{"n_layer": 14, "d_model": 128, "n_head": 4, "n_kv_head": 4, "head_dim": 32, "d_mlp": 512, "vocab_size": 2048, "activation": "swiglu", "norm": "rmsnorm", "norm_place": "pre", "norm_eps": 1e-06, "positions": "rope", "rope_base": 10000.0, "rope_fraction": 1.0, "qk_norm": false, "attn_scale": 0.177, "bias": "none", "tie_embeddings": false, "parallel_block": false, "init": "uniform", "init_std_qkv": 0.0304, "init_std_o": 0.0304, "init_std_up": 0.0304, "init_std_down": 0.0, "optimizer": "soap_variant", "lr": 0.00797, "beta1": 0.95, "beta2": 0.95, "weight_decay": 0.0, "lr_head": 0.00762, "grad_clip": 0.5, "warmup_steps": 200, "schedule": "wsd", "decay_fraction": 1.0, "decay_shape": "linear", "final_lr_fraction": 0.1, "batch_tokens": 65536, "seq_len": 1024, "doc_mask": true, "train_tokens": 155800000, "steps": 2378, "dataset": "wikipedia_en"}
Each number is 128 + 24 x the weight over its row's rms, rounded and kept within 0 to 255. Layers, rows and columns count from 0. The size above them is the row's rms in percent of the matrix's.

# layer 11 MLP down (transposed), 512x128, rms 0.192, rows 173-179, columns 64-127
size [109  93  93 106 109 102 109]
[[118 114 131 107 148 144 135 148  99 164 155 134 133 126 120  98 145 126 148 137  68 123 121 132 117 122 172 171 152  99 115 132  93 110 102 115 173 157 100 178 117 163 149 107 154 155 125 121 105 120 107  77 138 112 167 129 137 153 154 154 117 179 115 162]
 [ 98 113  80 119 102 159 101 143 105 160  98 179 122 143 131 136 148 132 141 158 138 131 125 129 104 134 135 152 146 109 159 113 124  99 145 134 140  98 123 104 100 191 156 124 107  85 120 119 123 102  92 120  90 119 125 116  81  98 171 127 150 120  97 135]
 [165 128 130 140 103 123 147 157 107 180 102 136 134 132 114 152 111 151 130 126 135 125  83 167 122  88 127 109 131 112 129 115 124 125 158 179 150 145 181 138 160 140 119 145  93  88 105 123 143  94 105 131 138 130 154 104  89 140 154 116 113 134 131 108]
 [138 158 102 129 157 133 148 106 120 188 119 156  92 125 123 120 153 127 106 181 145 111 152 142 173 122 162 140 142 139 107 139 105 129 112 129 117 116  89 125 135 146 127 148 116  96 115 167 130 154 113 168 162 146 120 118 156 138 144 145 157 120 120 114]
 [134 124  93 138 112 166 120 120 110 111 212 139 117 109 142  79 157 117 142 117 138 157 117 121  95 139 136 130 109 121 159 120 110 131 141 128 136 151 143 153 150 130 102 136 149 142 148 140 115 119 142 132 139 133 129 117 105 122 135 160 175 105  93 111]
 [143 123 140 147 152 100 137 140 119 171  88  94 130 115 145 143 108 138 103 129 148 135 153 130 118 125 130  94 140 126 122 121 165 156 124  81 110 164 122 173 146 113  91  78 114 125 105 140 144  48 115 115 144 132 136 144 109 151 139 128 100 133  96 123]
 [154 109 134 137 130  81 126 118 109 121 117  79 152 129 152 137 137 162 119 169 140 186 145 116 125 140  98 143  95 171  97 157  50 165 134 127 152 173 119 117 127 111 147 126 145 174 100 106 129  96 131 171  92 161 104 115 114 143 136 100 150 122 118 123]]
# layer 11 MLP gate, 512x128, rms 0.191, rows 174-180, columns 64-127
size [104  96 107 103 103 111 100]
[[147  80 149 126 145 122 136 138 137  85 161 115 133 136 142 136 127 151 110 136 106 144 168 177 105 118 105 126 149 144 103 105 140 132 129 153 152 111 153 138 158 151 110 120 130 164 160 131 182 138 126 170 144 138 142  98 105 153 154 142  87 148 107 144]
 [119 115 119 122 135 103 130 175 124 158 118 112 109 136  85 102  89 109 134  88 116 109 108 162 147  68 181 127 142 135 126 145 123 148 141 133 119 102 126 122 122 168 104 144  94 140 124 118 115 136 109 142 187  91 170  99 120 131 136  91 152 104 113 117]
 [124 106 139 118 158 101 164  94 144 142 139 109 157  93 127 132 111 127 134 155 156 103 149 169 151  92 145 110 141 145 152 153 128 190 109 131  63 167 144 129 139 146 113 154 150 130 104 168 128 120  97 151 116 119 167  88 113 183 141  89 151 160  80 132]
 [120  98 135 116 147 141 116 131 117 108 106 163 143 165 153 106 111  77 107 138 110 144 114 145 157 164 178 111 140 140 106 129 126  85 149 168 150 118 150 141 136 125 148 119 145 134  71 151 138  81  74 138  84 143 145  98 155 157 148 119 110  74 137 122]
 [ 85 129 118 176 131 100 134 108 126 114 120 138  84 144 129 140 135 105 135 133 138 131 145  99 164 114 131 167 161 100 159 109 137 126 145 137 110  98 142 150 123 129 139 147  81 189 134 106  88 123 165 148 109 141 119  93 116 120 154  79 132 196 146 127]
 [112 109 122 120 154 134 126 162 107 100 170  85 117 131 124 128 101 174  44 123 147  76 144 129 148 150 145 117 111 124 102 134 123 118  88 112  98 140 146 148 175 173  89 159 123 113 120 153 139 101 103 105 146 131  98 100 101 116 135 113 102 115 144 115]
 [ 90 127 116 126 130 172 126  78  87 153 125 146 128  90 119 139 141 138 119 121 133 136 136 134  87 136 140  80 111 158 147 105 146 145  92 104 192 137 126 128  83 138 133 166 117 128 110 122 144 118 141 137 128 126  91 129  79 185 152 140 164 134 126 140]]
# layer 11 MLP up, 512x128, rms 0.195, rows 174-180, columns 64-127
size [ 95  95 106 109 101 108 102]
[[127  96 121 138  72 116 113 135 112 165 131 105 181  86 128 170 120 153 141  86 147 132 122 154 120 110 111 138 145 137 104 106 125 125 124 142 141 118  91 122 131 129 102 157 153 160 124 140 157 147 136 130 140 156 114 105 108 138  86 146 119  94 152 143]
 [119 131 119 144 194 100 106 139 144 110 118 110 115 132 148  94 113 136 116  92 136  66 142 127 123 121 129 121 129 137 118 118 113 133 136 130 101 184 128 117 152 180 130 124 114 144 110 100  91 127 125 134 158 114 135 163 154  79  88 163 132 174 138 159]
 [167 141 142 137 109  94 109 157  77 145  90 150  91 120 141 114 100 164 111  94 106 113 141 120 125  97 110 119 135 113 179 143 107 111 125 162 124 174 103 100 123 117 135 117 129 103 107  96 112 106 151 134 123 142 111 134 163 107 150 133 129 163 136  98]
 [120 136 119 101 124 139  79 125 139 143  87 127 136 118 186  57 137 115 153 124 119 149  54 154 143 121 103 101 130 152 115 146 146 139  99 153  83 108 132 147 147 107 103 139 145 110 105  76 136 111 112 139 135 171 158  92 113 173 107 142 124 108 123 115]
 [120 117 110 120 123 115 136 173 133 168 113  95 110 157 144 151 129  78 128 152 161 147 138 140  95  84 133 170 100 156 143 169 166 127  92 163 118 109 113 137 106 127 137  94 109 111 123 124 127 117 158 173 138 111  96 136 147 135 196 134 137 141 140 140]
 [123 125 130 167 119 153  95 130 125 126  99 148  99 152 132  96 135 136 124 156 105 116 136 106 133 117 104 156 125 111 108 112 160 132 133 162 168 155 164  59 161 148 130 123 163 160 161 126 129 151 172 167 153 134  98 153  95 178 129 135 169  95 162 114]
 [129 121 154 145  99 104 150 131 159 127 141 149 119 156 101 131  67  95 184 140 138  98 124 125 111 110 130 148 143 103 107 139 112 130 107 182 120 111 119 114 159 110 156 147 121 113 136 121  81  97 113 123 119 183 164 180 113 135 127 100  93  93 106 166]]